Part of a small language model's weights.
Size: width 192, MLP 512 SwiGLU.
Training: a variant of Muon for these matrices, 243M tokens.
Each number is 200 + 20 x the weight over its row's rms, rounded and kept within 0 to 999. Layers, rows and columns count from 0. The size before them is the row's rms in percent of the matrix's.

# layer 8 MLP down, 192x512, rms 0.0788, rows 0-108, columns 64-127
098,186,186,188,196,200,196,215,210,188,216,215,193,212,166,201,194,155,193,212,235,222,223,197,180,179,214,218,200,229,212,250,195,219,178,183,201,217,206,191,226,203,199,205,188,183,190,198,180,176,217,215,210,229,199,192,184,215,227,173,165,202,248,185,181
100,192,208,172,172,201,245,178,224,181,210,217,186,185,194,189,207,175,180,195,186,221,181,193,188,209,212,201,183,209,181,197,205,203,195,202,208,214,202,241,204,196,212,173,204,179,219,204,225,202,176,254,180,156,173,179,202,167,209,197,221,236,178,190,219
093,186,192,219,199,204,200,191,155,187,171,231,188,204,184,215,172,206,211,210,193,166,182,217,195,177,218,182,192,213,177,168,208,203,202,160,238,205,174,195,182,177,206,187,212,176,172,196,217,194,166,174,173,216,207,233,200,193,224,211,209,186,210,192,205
097,186,199,188,233,184,159,177,204,178,218,215,217,179,185,183,197,210,188,182,222,173,236,184,217,205,216,168,207,194,224,223,156,220,182,190,177,214,209,188,221,220,231,222,191,187,189,201,213,191,203,196,192,201,196,198,191,189,207,211,198,192,187,236,202
102,189,186,184,228,170,203,204,210,190,192,225,214,221,196,178,220,184,214,232,210,193,188,216,236,191,210,223,233,185,202,229,192,170,192,188,148,187,221,212,216,178,200,214,250,198,226,179,184,202,225,195,174,192,195,214,188,217,187,146,194,197,188,197,192
100,217,164,192,210,184,219,188,221,188,193,181,203,190,197,199,224,219,196,224,175,213,162,204,218,210,184,258,197,201,182,167,212,210,214,201,240,203,205,216,191,222,215,206,212,182,217,205,202,195,223,226,213,172,178,231,178,226,220,219,204,204,199,189,191
104,206,212,190,211,204,183,176,186,206,230,212,198,217,192,201,195,234,214,183,211,204,232,182,216,234,204,218,210,210,190,176,214,181,177,207,214,233,235,208,199,238,186,208,195,208,206,192,181,181,223,178,190,228,198,197,218,215,205,215,218,207,182,178,173
094,178,216,206,181,220,216,189,214,183,188,193,214,199,203,190,197,205,228,226,195,165,196,162,255,183,213,233,218,209,182,165,198,160,233,233,222,215,154,202,203,176,168,156,177,182,214,210,181,181,203,164,200,183,204,191,215,180,192,182,213,229,189,201,179
099,206,209,215,175,179,220,178,205,199,191,266,156,231,227,221,220,187,209,226,227,199,207,237,178,188,211,176,186,224,201,228,182,184,212,198,186,228,189,167,261,213,196,211,198,232,212,177,238,178,160,227,174,203,210,172,168,178,168,192,181,182,201,170,232
099,204,217,193,183,188,182,208,194,186,176,162,202,187,207,201,206,200,199,215,220,147,182,219,232,196,261,226,226,174,223,186,196,193,213,216,161,204,179,226,207,210,189,172,213,171,203,222,176,194,182,230,228,215,220,169,211,188,210,185,225,175,213,194,186
099,232,183,235,240,204,196,187,188,181,215,176,197,200,167,215,214,200,183,202,163,193,171,169,173,200,197,190,180,209,199,194,182,181,217,198,197,179,194,218,245,222,201,212,205,199,180,211,207,228,189,211,211,235,162,225,220,225,223,202,212,193,192,172,195
094,207,211,182,209,210,200,211,207,191,204,180,190,225,172,185,200,191,235,203,204,191,211,199,215,215,223,175,193,205,214,184,214,227,181,210,184,163,223,223,193,190,203,193,180,240,200,153,209,200,187,165,212,225,196,191,157,171,187,161,231,208,206,156,190
103,172,218,162,228,221,211,186,201,202,226,198,217,195,193,168,180,185,206,203,238,190,200,198,210,216,211,194,174,218,185,198,164,183,185,205,165,215,230,191,245,173,225,183,213,201,165,174,186,204,176,163,193,203,197,228,203,181,204,212,214,240,233,214,199
096,180,221,218,198,186,224,197,226,199,203,198,222,215,210,209,209,222,173,202,217,205,207,218,216,225,200,172,207,180,221,212,240,201,193,173,170,171,221,195,213,196,244,227,217,202,164,198,213,186,185,194,206,190,158,195,202,199,179,205,227,211,146,206,209
101,196,228,201,204,210,189,205,191,210,174,172,173,216,213,190,206,201,231,206,210,180,195,184,187,201,223,218,190,215,223,219,205,198,165,181,211,205,176,220,198,241,166,169,173,206,225,219,204,231,232,198,208,177,225,218,188,205,199,222,194,177,225,235,205
099,212,231,187,202,187,162,211,189,171,231,157,190,195,235,190,220,178,226,210,223,201,164,167,182,195,211,230,196,233,194,211,214,222,199,189,212,170,223,211,219,237,184,180,195,218,161,217,194,184,205,199,260,247,211,239,198,210,233,200,199,224,220,167,199
093,225,179,207,186,208,224,217,192,195,181,211,231,201,198,212,167,225,185,182,244,225,175,220,198,173,190,204,180,200,179,200,206,214,187,198,230,179,181,166,211,186,201,181,169,186,206,217,206,183,215,223,182,211,161,190,169,180,171,189,144,225,196,204,177
101,188,194,177,231,204,205,191,195,203,174,227,207,212,182,210,209,187,175,239,207,214,208,141,209,203,198,234,231,186,233,173,171,201,229,214,201,183,194,227,205,203,158,220,238,202,210,140,214,186,186,218,214,200,210,219,238,149,187,169,182,225,171,176,198
096,220,154,196,193,192,215,146,184,163,181,234,187,210,167,194,196,188,197,210,220,206,202,202,188,200,181,221,235,177,187,203,197,208,212,196,218,197,195,205,226,205,188,218,225,244,178,189,221,179,186,196,181,194,175,227,193,218,207,189,178,200,198,219,217
102,226,205,152,217,212,245,187,186,215,178,214,208,209,202,194,209,216,193,168,174,218,193,192,200,202,216,193,195,217,191,185,197,171,170,248,208,164,177,212,194,230,194,174,205,209,224,209,169,214,185,226,195,164,212,191,190,209,152,207,208,214,201,204,247
101,228,213,220,206,177,219,226,144,170,178,215,156,176,212,211,198,245,200,199,164,174,211,239,169,186,209,199,206,179,200,203,199,208,190,232,215,171,205,166,205,208,240,190,204,208,187,189,201,198,212,191,203,214,206,200,188,212,233,203,176,194,221,173,211
095,168,190,188,163,200,225,214,237,193,210,234,204,209,183,203,178,204,212,184,205,220,201,219,206,164,183,178,193,175,214,201,198,220,207,183,205,183,217,202,236,200,164,183,219,200,159,191,170,166,183,185,151,202,223,184,176,232,141,177,205,201,203,208,170
104,174,217,191,205,180,181,233,223,211,202,209,197,221,197,191,212,173,227,213,194,174,180,219,225,168,238,227,211,210,215,192,227,224,179,187,231,180,230,241,183,200,196,195,199,173,213,239,194,211,215,176,177,176,230,189,183,248,177,194,178,202,205,187,197
102,172,205,229,189,197,196,147,210,225,199,225,207,193,200,217,231,154,183,229,185,178,208,193,239,190,202,209,188,192,169,200,195,169,203,208,176,195,154,226,201,191,208,172,182,193,206,189,210,219,211,198,177,201,189,221,213,195,245,179,243,189,172,168,157
096,182,180,215,192,213,191,204,175,204,225,218,196,205,185,201,178,217,176,194,202,210,224,211,206,174,183,200,191,158,193,200,169,200,218,193,227,161,202,188,202,194,208,201,209,218,195,198,173,217,205,174,166,211,218,223,184,244,155,196,212,204,192,217,173
100,198,177,198,203,203,173,172,176,226,173,198,229,196,221,216,216,199,188,211,231,212,204,197,197,209,193,165,257,185,179,201,209,178,190,196,196,224,207,226,181,196,186,167,187,220,202,224,177,190,195,181,222,223,201,198,201,191,188,198,248,169,196,197,224
098,213,164,154,170,224,171,210,206,188,212,199,175,196,223,194,245,228,200,188,191,185,222,226,209,241,181,191,212,212,185,216,204,177,188,233,212,183,223,198,147,159,170,226,203,168,216,216,210,218,204,218,154,212,195,183,211,169,227,221,202,200,189,240,180
103,202,189,197,223,184,209,209,229,204,196,191,219,197,235,213,189,149,181,170,173,230,213,150,170,207,198,196,186,242,177,200,186,198,177,182,197,199,170,169,174,211,216,172,216,211,191,190,216,210,187,200,206,219,189,212,230,219,179,208,205,210,169,204,193
099,181,219,213,207,184,162,184,199,211,195,176,201,191,182,195,210,201,198,208,190,249,195,204,178,233,230,208,241,189,227,204,187,171,200,175,226,189,212,202,213,186,194,252,207,155,203,216,189,184,181,227,232,230,200,167,209,199,204,191,200,176,239,207,168
095,207,200,205,171,165,202,182,195,215,223,220,205,199,212,226,229,181,190,226,199,212,210,220,192,189,178,177,193,158,207,206,190,196,216,197,207,218,197,193,205,226,236,212,224,162,201,166,173,181,210,208,209,185,216,197,214,209,184,193,183,223,202,204,183
102,180,179,253,207,195,205,202,217,176,195,188,194,250,160,224,204,210,161,192,230,206,209,189,189,210,183,198,182,193,212,185,185,207,170,235,191,217,194,218,222,191,196,194,182,186,180,201,164,230,186,192,197,182,213,189,195,236,201,199,210,198,190,197,177
093,199,169,208,177,161,214,187,217,205,213,169,213,212,236,194,222,204,183,236,186,189,193,223,188,171,176,195,196,190,201,171,168,215,202,166,232,218,197,202,190,199,215,183,229,198,180,197,207,187,207,184,176,185,202,160,207,221,221,207,180,232,182,253,214
099,168,223,188,182,204,203,199,170,185,217,217,208,249,193,175,228,203,235,206,214,241,177,190,183,181,221,210,182,199,232,200,177,218,173,225,213,192,185,194,199,186,218,167,196,202,204,222,232,215,206,211,193,194,193,225,222,187,209,212,226,206,215,213,192
099,165,205,170,195,191,225,165,164,150,180,197,210,173,208,188,185,165,199,203,190,215,171,195,182,171,146,189,206,181,184,217,164,174,206,220,202,215,199,203,170,216,225,231,222,204,229,220,254,179,189,238,222,198,177,180,241,227,195,213,217,205,222,183,172
099,189,174,193,223,184,207,234,191,193,195,219,197,193,221,171,196,199,220,216,191,205,183,198,172,206,179,178,178,151,173,171,187,194,244,218,245,186,215,224,211,178,215,204,170,228,185,176,190,202,212,246,219,218,176,179,202,181,171,182,190,197,188,190,205
097,175,172,178,183,192,220,190,165,223,209,148,202,237,205,198,193,235,211,205,206,207,216,221,205,221,193,205,195,200,181,232,180,225,193,197,233,197,212,183,185,200,194,188,218,174,191,227,198,217,198,172,201,194,183,186,192,213,185,227,182,148,194,213,164
103,237,205,187,225,210,180,214,218,207,197,228,200,155,229,234,208,173,206,176,221,154,186,186,182,190,187,229,202,192,203,228,213,201,166,192,233,226,233,179,181,177,173,188,184,186,184,226,214,179,210,192,197,207,220,205,200,210,182,208,155,239,230,205,192
100,178,220,249,193,214,194,186,182,173,240,236,191,211,171,228,194,192,178,173,210,199,182,179,183,187,203,152,168,193,234,209,216,229,195,193,216,217,180,225,212,199,201,196,177,180,184,179,177,182,192,189,189,193,175,207,184,224,195,212,161,255,190,201,212
102,167,210,246,203,218,198,191,202,187,196,217,248,265,180,188,230,206,208,183,153,196,223,174,195,238,238,239,172,225,197,207,188,205,181,238,174,181,217,231,194,181,188,172,220,208,209,202,195,195,215,194,186,178,170,187,182,208,193,189,191,200,192,207,200
097,210,183,223,214,219,194,222,201,168,180,195,192,232,186,201,208,193,185,181,186,202,169,192,198,212,195,238,190,211,229,226,179,188,203,184,192,201,215,216,226,217,216,236,233,168,171,211,193,199,195,171,200,198,202,171,183,202,205,196,220,194,168,215,184
098,184,211,153,182,205,208,201,182,205,213,214,157,166,186,245,200,198,215,216,220,208,213,213,207,195,212,210,199,220,188,242,210,194,201,213,205,174,183,244,223,179,203,170,172,217,174,210,193,194,228,188,208,182,210,178,221,220,227,218,204,206,199,196,179
097,197,196,193,165,221,219,188,181,206,186,192,207,232,201,159,216,213,233,185,202,185,199,190,198,216,214,178,201,198,202,190,196,158,205,211,209,170,172,240,227,196,208,236,211,177,194,218,165,213,217,212,171,168,198,174,221,237,196,188,214,222,180,199,243
099,227,178,214,237,205,182,218,186,175,238,218,262,182,186,205,215,169,193,219,231,196,197,189,213,225,202,206,193,186,249,198,200,214,181,200,170,192,192,202,176,203,200,166,207,226,199,179,221,215,173,205,178,214,210,179,197,158,202,206,215,184,214,218,198
095,201,202,204,224,165,193,203,247,238,189,195,203,182,189,229,203,227,212,211,206,206,164,176,205,174,187,201,200,207,178,252,189,162,196,219,208,208,205,188,173,162,169,179,245,174,238,225,203,226,216,163,202,198,176,207,215,224,190,211,200,177,166,208,208
100,165,211,207,220,179,197,196,170,182,182,192,178,220,188,195,174,169,225,192,201,184,203,185,192,198,183,202,205,169,224,186,187,177,221,217,195,175,188,223,218,221,213,158,199,220,195,179,176,222,233,183,190,199,200,169,229,200,224,175,201,237,204,189,242
100,224,211,179,186,194,240,206,200,201,195,202,209,167,211,214,174,164,196,196,225,203,185,207,189,188,232,207,169,177,225,221,218,211,203,199,201,203,191,178,168,204,205,164,203,211,208,200,162,191,212,202,211,184,167,201,195,238,166,159,176,240,178,122,199
108,191,164,200,209,196,202,182,188,207,214,186,146,194,218,213,191,208,171,177,213,177,206,192,203,196,213,206,202,205,180,176,235,178,182,212,199,199,193,180,229,187,222,205,201,203,197,196,180,205,189,198,186,187,170,206,206,181,215,203,179,187,192,168,180
090,212,196,172,217,257,202,164,182,200,198,202,180,171,251,204,215,169,195,206,168,205,208,141,214,188,215,161,200,190,178,191,205,173,208,214,189,160,208,163,234,216,201,159,158,211,200,200,218,176,199,195,188,226,230,182,202,192,192,204,239,232,183,203,159
095,197,219,194,164,175,186,158,194,188,218,212,219,208,208,185,220,223,180,207,166,199,229,175,201,182,187,228,206,196,208,194,188,209,205,187,231,214,193,208,192,178,207,222,198,208,197,199,191,205,157,211,231,202,243,186,209,194,227,234,148,180,193,212,213
093,213,190,205,197,171,214,216,226,174,236,215,226,204,223,205,168,200,218,196,188,224,208,232,237,223,163,241,208,248,210,193,178,197,204,205,205,186,243,185,209,201,218,204,189,217,207,175,188,234,187,171,218,198,223,232,195,218,167,201,194,205,175,200,235
098,186,224,230,200,184,187,195,219,223,205,224,195,199,227,160,217,206,218,199,207,206,170,198,208,243,179,211,210,191,217,183,193,227,235,199,219,206,189,224,223,199,189,220,216,184,195,169,168,172,194,186,184,185,196,204,198,235,192,217,175,203,215,182,204
098,188,157,176,184,188,218,159,221,216,171,181,221,178,166,234,207,227,194,187,196,188,178,217,170,180,149,171,217,230,219,209,195,199,219,209,197,195,225,194,161,212,194,226,183,191,219,181,231,180,183,195,212,190,203,218,213,186,201,177,205,180,226,210,187
097,183,195,202,180,216,177,204,229,172,220,171,170,215,187,202,206,195,218,206,223,230,216,181,201,186,198,204,169,206,186,195,235,190,216,229,224,190,213,195,203,188,186,193,176,207,184,144,226,188,213,224,209,188,203,195,205,203,199,202,210,211,174,205,226
098,202,201,196,192,186,196,219,208,159,190,198,198,214,195,170,232,199,225,219,219,260,184,215,210,186,161,195,178,215,182,216,206,270,197,170,195,184,228,178,180,206,203,237,242,198,189,191,168,185,188,162,199,180,217,161,193,211,153,189,189,216,195,217,223
096,229,214,199,186,196,167,199,188,207,210,199,204,199,201,205,181,196,239,207,207,199,234,157,187,206,206,220,243,195,219,206,159,195,207,227,244,189,180,192,214,201,144,207,232,195,209,187,185,203,238,217,184,198,182,195,199,177,168,201,181,182,196,210,172
097,225,171,195,220,208,200,207,231,187,194,175,184,214,161,245,175,193,202,170,198,240,248,193,191,208,188,216,185,209,176,179,229,208,190,212,198,204,192,187,212,223,199,187,194,193,250,205,217,205,199,203,186,191,230,196,216,201,221,194,193,198,171,206,199
096,219,220,219,221,210,175,176,181,224,231,203,177,218,167,213,186,198,174,208,183,196,224,214,202,199,227,212,208,223,212,213,208,198,172,209,193,204,208,211,177,245,196,199,212,228,199,213,181,171,202,215,202,220,182,195,170,196,203,202,184,211,177,217,204
098,183,194,212,200,196,208,194,186,175,194,212,228,193,178,183,192,189,196,192,202,176,208,187,182,182,194,191,241,257,191,180,192,242,200,214,201,190,194,194,206,190,199,187,188,200,189,220,228,217,187,204,191,182,223,183,155,189,212,218,192,180,188,213,220
099,186,198,188,191,213,193,182,233,210,185,173,189,228,150,222,174,201,176,222,226,191,198,192,181,204,190,178,207,183,167,191,197,192,207,180,222,193,193,216,201,197,228,217,237,167,197,183,195,188,215,187,207,191,198,225,224,194,195,212,196,218,197,169,211
093,210,162,184,223,207,190,212,183,211,208,233,218,217,240,191,198,200,204,146,218,175,181,210,176,250,187,236,216,196,217,201,205,238,168,168,192,192,170,194,206,214,212,234,213,187,184,229,199,171,158,214,251,190,199,220,192,214,214,189,228,215,180,195,201
102,176,178,241,227,172,207,180,206,227,231,169,218,193,198,159,205,180,237,203,178,183,177,209,209,178,215,176,185,228,212,209,185,186,190,195,212,186,171,197,205,232,216,214,201,227,195,231,222,222,200,177,214,186,193,199,183,226,192,177,208,182,215,201,228
101,191,186,206,211,202,234,209,178,195,186,198,196,210,213,157,188,176,202,202,212,211,203,231,233,190,165,190,223,217,223,217,198,199,202,213,177,229,232,207,188,187,200,175,228,219,214,181,214,170,182,214,199,185,199,194,175,207,189,186,169,209,190,185,198
096,187,190,213,192,221,192,152,175,191,200,232,171,235,178,199,226,215,180,195,195,203,210,167,190,226,208,187,201,194,191,193,189,166,178,205,193,192,202,211,186,234,177,220,212,215,201,192,208,172,212,210,226,154,212,218,199,163,190,197,188,176,251,211,210
096,226,180,177,198,216,189,219,195,167,223,195,231,177,178,171,197,171,205,183,194,188,221,212,203,196,189,176,174,181,161,219,201,190,227,199,212,213,204,222,187,241,209,166,227,247,214,219,244,224,191,205,177,180,167,199,219,193,222,183,197,192,175,222,214
096,181,224,190,232,196,198,208,237,178,199,226,189,184,215,223,173,196,204,185,172,158,181,206,182,173,197,199,220,198,199,207,235,179,230,228,188,218,222,203,215,227,235,172,178,221,172,191,196,204,165,193,179,219,175,170,188,203,197,197,230,182,198,188,172
098,176,170,218,176,209,211,220,196,175,212,185,200,244,188,163,209,210,199,187,199,182,187,221,186,179,201,238,220,211,194,187,175,219,191,239,173,189,178,202,205,180,230,222,192,191,201,185,191,202,170,190,225,232,175,194,187,210,229,216,194,214,185,241,167
104,210,175,226,207,194,242,166,236,184,198,221,192,181,215,182,238,200,209,232,189,171,200,204,167,238,209,215,185,219,195,173,188,212,168,199,207,184,225,228,194,202,195,232,215,184,199,166,195,204,224,191,228,197,209,207,206,206,196,194,200,174,163,203,196
108,179,200,228,222,196,215,213,197,210,230,211,233,226,196,209,176,226,219,206,202,207,189,176,207,182,203,187,178,189,200,219,190,210,220,167,214,193,177,236,193,204,224,213,194,216,163,215,191,216,173,190,196,222,157,194,201,219,212,232,198,213,215,195,197
101,210,191,236,187,221,204,213,185,206,179,185,186,198,190,191,182,250,204,177,187,186,234,200,191,211,205,204,225,160,192,218,195,207,176,198,219,178,203,201,143,220,191,235,203,182,193,195,196,157,182,161,223,166,189,167,200,220,208,197,206,186,220,179,243
099,177,208,189,200,196,181,207,208,224,189,182,161,219,162,176,205,170,203,225,230,198,219,218,208,168,200,205,185,209,173,210,206,205,200,199,183,170,214,195,183,183,207,195,184,190,188,163,182,235,199,248,214,223,219,223,226,215,225,198,214,193,190,227,221
098,217,186,194,189,201,218,212,232,205,214,196,250,234,215,217,187,203,180,215,223,206,189,228,204,181,196,199,217,200,212,234,201,241,175,173,166,222,222,194,223,227,217,203,169,210,202,192,179,201,214,220,196,212,187,217,201,208,228,195,206,192,195,240,219
101,213,248,202,225,200,173,168,195,153,186,211,193,179,191,187,218,226,208,207,212,207,207,195,194,187,198,174,189,214,221,188,174,153,203,191,214,214,187,188,168,198,191,184,198,201,195,245,178,205,200,217,174,168,205,217,231,176,199,199,205,201,169,168,230
106,212,224,195,186,193,233,171,194,218,221,199,161,182,184,226,190,199,202,243,193,202,192,216,200,203,183,232,197,241,171,179,225,197,190,228,205,185,211,191,222,201,187,210,222,229,220,235,222,234,242,196,200,171,194,232,211,194,189,182,229,174,218,216,221
093,220,202,185,206,198,224,210,202,200,173,198,193,200,199,197,233,172,186,193,171,197,209,254,226,213,202,193,201,230,195,219,228,186,194,183,222,192,231,222,208,196,218,165,222,175,206,208,181,179,205,195,186,188,223,202,170,217,179,191,190,218,231,238,169
102,178,206,224,228,244,140,183,186,212,203,192,227,161,214,205,223,208,180,221,176,206,207,237,215,190,210,187,245,214,207,192,204,158,189,217,180,220,204,214,219,202,181,188,226,199,207,209,192,197,229,230,188,169,191,194,189,191,215,213,233,191,220,239,206
093,195,196,190,218,221,212,208,198,197,194,160,205,209,218,192,226,246,217,249,221,217,235,210,208,156,180,194,201,213,172,217,204,170,178,202,218,188,213,211,198,188,225,202,222,210,190,186,172,203,203,192,222,206,180,197,178,209,179,213,207,188,217,188,178
095,199,229,208,189,184,242,170,221,218,204,190,196,177,225,211,253,180,191,168,219,217,197,197,204,212,234,200,204,208,187,183,205,168,215,201,194,240,217,189,160,165,187,223,214,174,198,182,216,175,185,191,217,198,219,231,237,219,224,208,247,212,206,195,193
099,203,184,192,222,187,230,201,227,171,196,199,207,199,203,193,136,178,196,184,197,196,182,210,198,212,204,176,174,208,192,184,199,198,210,216,174,208,232,205,200,187,210,188,227,194,215,167,169,192,184,162,192,217,206,204,228,173,220,175,207,181,228,204,186
102,205,201,203,179,190,224,201,211,210,188,208,229,208,176,208,225,220,208,194,169,199,155,202,202,206,208,184,188,182,200,174,206,194,179,237,177,204,206,220,190,232,244,192,216,167,209,185,172,191,174,201,253,219,157,203,188,194,217,229,229,201,194,163,189
101,209,234,185,207,213,180,180,169,202,226,166,236,181,209,224,209,166,205,219,232,194,183,218,204,233,212,172,195,179,190,199,190,213,233,191,214,212,186,218,213,237,203,193,200,207,207,198,208,210,189,215,177,204,205,218,175,186,201,226,193,222,176,189,211
104,189,187,173,178,240,230,229,233,174,191,209,191,193,194,212,213,200,185,234,144,187,218,191,193,203,172,190,213,166,218,216,216,203,200,211,205,214,230,186,163,197,206,209,202,190,176,217,197,193,210,217,196,227,215,204,209,216,174,182,201,209,172,193,197
101,191,216,203,200,173,204,181,193,214,164,185,185,193,208,161,176,237,177,163,243,187,195,187,212,187,203,224,171,182,180,213,199,215,173,184,229,209,173,217,174,207,211,195,210,223,158,224,190,220,214,176,201,204,179,216,220,208,211,175,183,203,212,207,208
093,190,171,217,190,224,205,203,220,209,195,189,196,186,179,193,202,204,198,203,196,235,194,181,203,197,186,206,212,215,224,220,225,192,183,207,174,220,206,216,160,203,198,250,181,238,223,238,237,197,235,221,211,208,136,196,217,227,202,193,226,213,188,226,179
099,179,189,214,208,229,182,215,210,210,170,172,190,183,204,217,179,214,195,215,157,222,189,227,195,152,196,161,219,220,201,188,217,173,184,226,211,164,189,203,207,187,182,240,159,197,192,216,193,203,186,193,186,225,176,201,177,195,162,241,185,181,167,200,207
101,176,209,221,232,174,182,189,197,205,199,187,213,177,232,169,212,195,192,183,199,190,212,205,208,207,224,169,173,186,204,186,197,236,213,179,195,217,222,197,168,198,196,169,194,218,215,224,224,187,223,188,221,188,192,209,216,177,177,189,245,215,174,178,214
103,222,224,222,200,202,203,179,176,186,190,207,193,196,201,205,187,218,209,202,202,202,210,214,220,203,201,178,205,191,163,233,230,194,178,212,199,176,237,201,222,167,206,227,219,190,183,178,214,228,220,211,216,182,195,192,205,218,193,240,203,224,209,233,185
104,191,178,210,223,202,183,196,218,217,257,234,203,211,179,171,180,211,199,207,192,196,240,185,198,157,189,189,158,194,190,180,156,154,200,227,207,217,189,171,225,210,233,227,182,185,239,210,195,198,211,167,175,188,223,197,212,162,174,200,183,193,201,232,198
171,197,201,233,188,205,165,171,203,226,209,216,222,196,158,198,211,202,212,222,183,211,188,189,192,225,243,199,193,247,212,212,195,180,188,203,218,203,155,170,216,227,214,193,193,181,172,167,182,199,208,184,172,227,202,186,202,182,174,220,160,201,180,186,193
097,241,197,194,188,210,185,233,208,194,174,239,200,226,173,210,215,253,208,181,191,204,195,231,195,227,212,167,232,164,183,154,184,221,207,214,178,209,198,188,162,168,233,216,209,198,180,196,204,219,179,210,226,234,207,174,181,235,224,217,195,192,172,193,204
098,191,200,210,196,228,202,218,181,181,225,220,225,201,216,171,176,238,198,215,207,226,183,243,197,196,178,215,208,193,201,176,218,212,221,203,200,205,208,183,207,163,198,208,208,198,233,209,208,208,195,177,175,211,184,220,177,222,200,191,218,178,196,184,205
101,211,204,204,166,206,244,190,213,230,214,165,240,169,182,221,199,231,204,185,209,192,230,190,193,183,190,190,199,193,202,160,227,224,227,193,189,217,188,187,251,203,219,179,157,209,216,256,214,218,190,181,166,184,194,174,222,211,195,184,202,190,191,207,214
098,178,231,213,209,209,186,188,187,178,196,214,188,217,187,176,201,180,226,219,193,189,208,201,215,215,187,219,188,218,199,222,194,194,224,181,220,204,210,213,203,171,183,221,238,197,206,185,226,236,211,218,179,197,175,222,169,225,155,199,219,211,196,196,202
103,173,246,192,222,217,183,164,220,186,189,189,186,166,167,223,210,182,206,194,182,221,189,199,176,219,201,206,198,188,211,192,209,216,204,192,206,217,190,207,219,197,217,205,202,204,200,184,174,196,234,204,193,188,230,163,215,168,234,200,190,206,208,200,191
099,177,219,205,206,204,216,231,192,204,223,208,234,220,216,204,177,162,202,193,205,195,197,190,210,220,234,176,234,198,218,212,183,215,243,230,186,209,223,199,216,222,218,189,215,149,247,207,190,205,185,209,201,173,180,198,173,187,193,189,216,203,211,181,192
099,168,183,156,195,196,191,182,208,183,195,251,209,212,213,196,214,209,224,188,215,217,184,196,200,209,202,193,224,227,192,186,180,188,180,169,212,180,177,214,248,207,213,204,185,188,203,213,178,233,211,186,242,147,207,200,215,182,226,215,227,180,197,196,211
102,226,166,208,224,190,203,241,229,232,221,208,205,188,176,213,194,205,202,208,218,185,188,242,211,166,202,177,169,215,191,184,203,214,190,167,188,215,203,202,171,198,201,197,179,239,211,212,197,209,163,213,210,200,203,207,243,194,191,190,179,205,206,171,204
107,187,179,186,200,219,225,201,180,221,162,214,192,214,217,233,200,229,200,210,167,192,204,203,173,199,210,199,233,187,196,246,215,211,160,199,254,206,205,207,226,219,184,218,194,248,180,177,208,219,197,206,189,170,185,180,182,209,190,199,195,218,178,215,208
102,176,194,212,218,193,217,208,159,210,181,187,188,218,199,221,222,202,196,184,216,203,207,173,200,196,184,186,180,188,235,228,181,178,227,190,215,205,211,229,200,211,181,195,185,198,218,200,187,177,180,209,194,168,209,211,202,204,215,183,190,193,184,223,228
098,205,216,162,237,228,230,230,197,218,188,225,235,208,178,190,187,154,179,228,221,204,227,172,174,202,212,196,238,202,213,172,202,184,204,161,223,201,201,194,219,179,197,181,222,218,196,205,200,204,182,218,242,216,203,200,221,189,198,178,189,207,219,194,210
095,222,201,166,165,215,181,181,166,187,193,183,188,221,171,185,216,184,209,191,203,210,198,203,206,147,244,180,224,205,220,213,189,175,223,186,191,222,216,200,143,247,200,169,222,197,215,195,188,222,189,181,234,203,202,203,185,214,195,193,221,202,220,205,221
097,215,170,224,186,184,237,229,201,205,225,188,207,190,225,198,240,207,201,186,211,200,218,186,183,201,219,178,209,168,215,198,201,200,169,197,199,208,229,187,209,193,183,178,184,210,194,184,206,197,199,187,174,199,208,198,183,195,218,156,222,167,195,202,210
105,167,254,194,206,229,194,214,223,214,186,192,173,198,168,201,213,191,257,216,230,201,173,196,183,241,182,222,206,203,220,217,206,182,225,186,194,201,194,206,186,187,179,236,207,201,219,199,215,191,220,187,189,213,218,209,205,173,192,220,217,208,171,215,183
100,211,212,229,195,233,197,216,204,190,212,220,180,203,231,203,206,175,231,170,194,231,187,211,190,182,166,183,197,213,200,192,225,176,236,210,183,201,240,216,192,161,236,216,206,178,205,179,198,196,168,188,204,213,218,244,174,196,195,162,198,234,197,218,185
100,199,212,193,187,226,179,170,229,189,195,165,191,189,216,169,172,202,181,176,183,215,200,212,229,197,173,224,176,199,192,203,221,201,211,243,165,207,189,196,226,209,227,199,163,177,178,201,188,190,184,198,193,181,188,169,212,212,187,194,175,219,200,203,208
095,203,163,174,184,198,206,196,191,137,223,221,164,208,219,223,222,198,198,163,221,218,189,195,210,189,220,191,204,177,182,188,183,218,182,186,204,226,215,188,220,200,257,210,200,243,220,182,217,163,216,228,171,182,209,223,187,180,208,220,203,219,188,213,201
098,219,234,195,219,240,239,198,229,197,211,186,191,180,176,197,211,186,220,173,211,202,196,213,216,182,198,198,194,170,233,194,195,217,195,182,196,206,202,200,232,191,189,216,167,203,214,217,194,197,217,191,171,205,173,173,199,222,196,171,225,185,210,205,185
103,224,181,176,209,207,233,217,204,202,177,193,222,196,193,221,238,171,166,182,208,226,172,219,221,169,207,177,210,208,197,210,208,209,210,184,198,184,177,209,202,228,205,190,194,220,224,250,171,220,165,188,222,184,196,212,206,211,220,174,190,191,219,185,193
104,189,219,211,187,161,195,243,226,200,218,207,206,227,210,193,173,209,224,198,201,202,206,190,193,171,221,199,212,161,192,215,212,230,158,177,249,210,213,231,205,196,179,213,208,173,199,195,212,205,190,213,245,193,198,218,192,185,194,173,196,161,175,185,214
093,194,213,193,181,206,224,188,202,194,210,203,206,211,183,185,201,210,190,186,199,236,239,178,209,194,205,239,177,226,178,219,224,174,204,165,206,192,205,182,213,155,194,186,198,191,230,202,206,202,204,187,203,180,202,227,219,158,229,165,198,185,213,207,208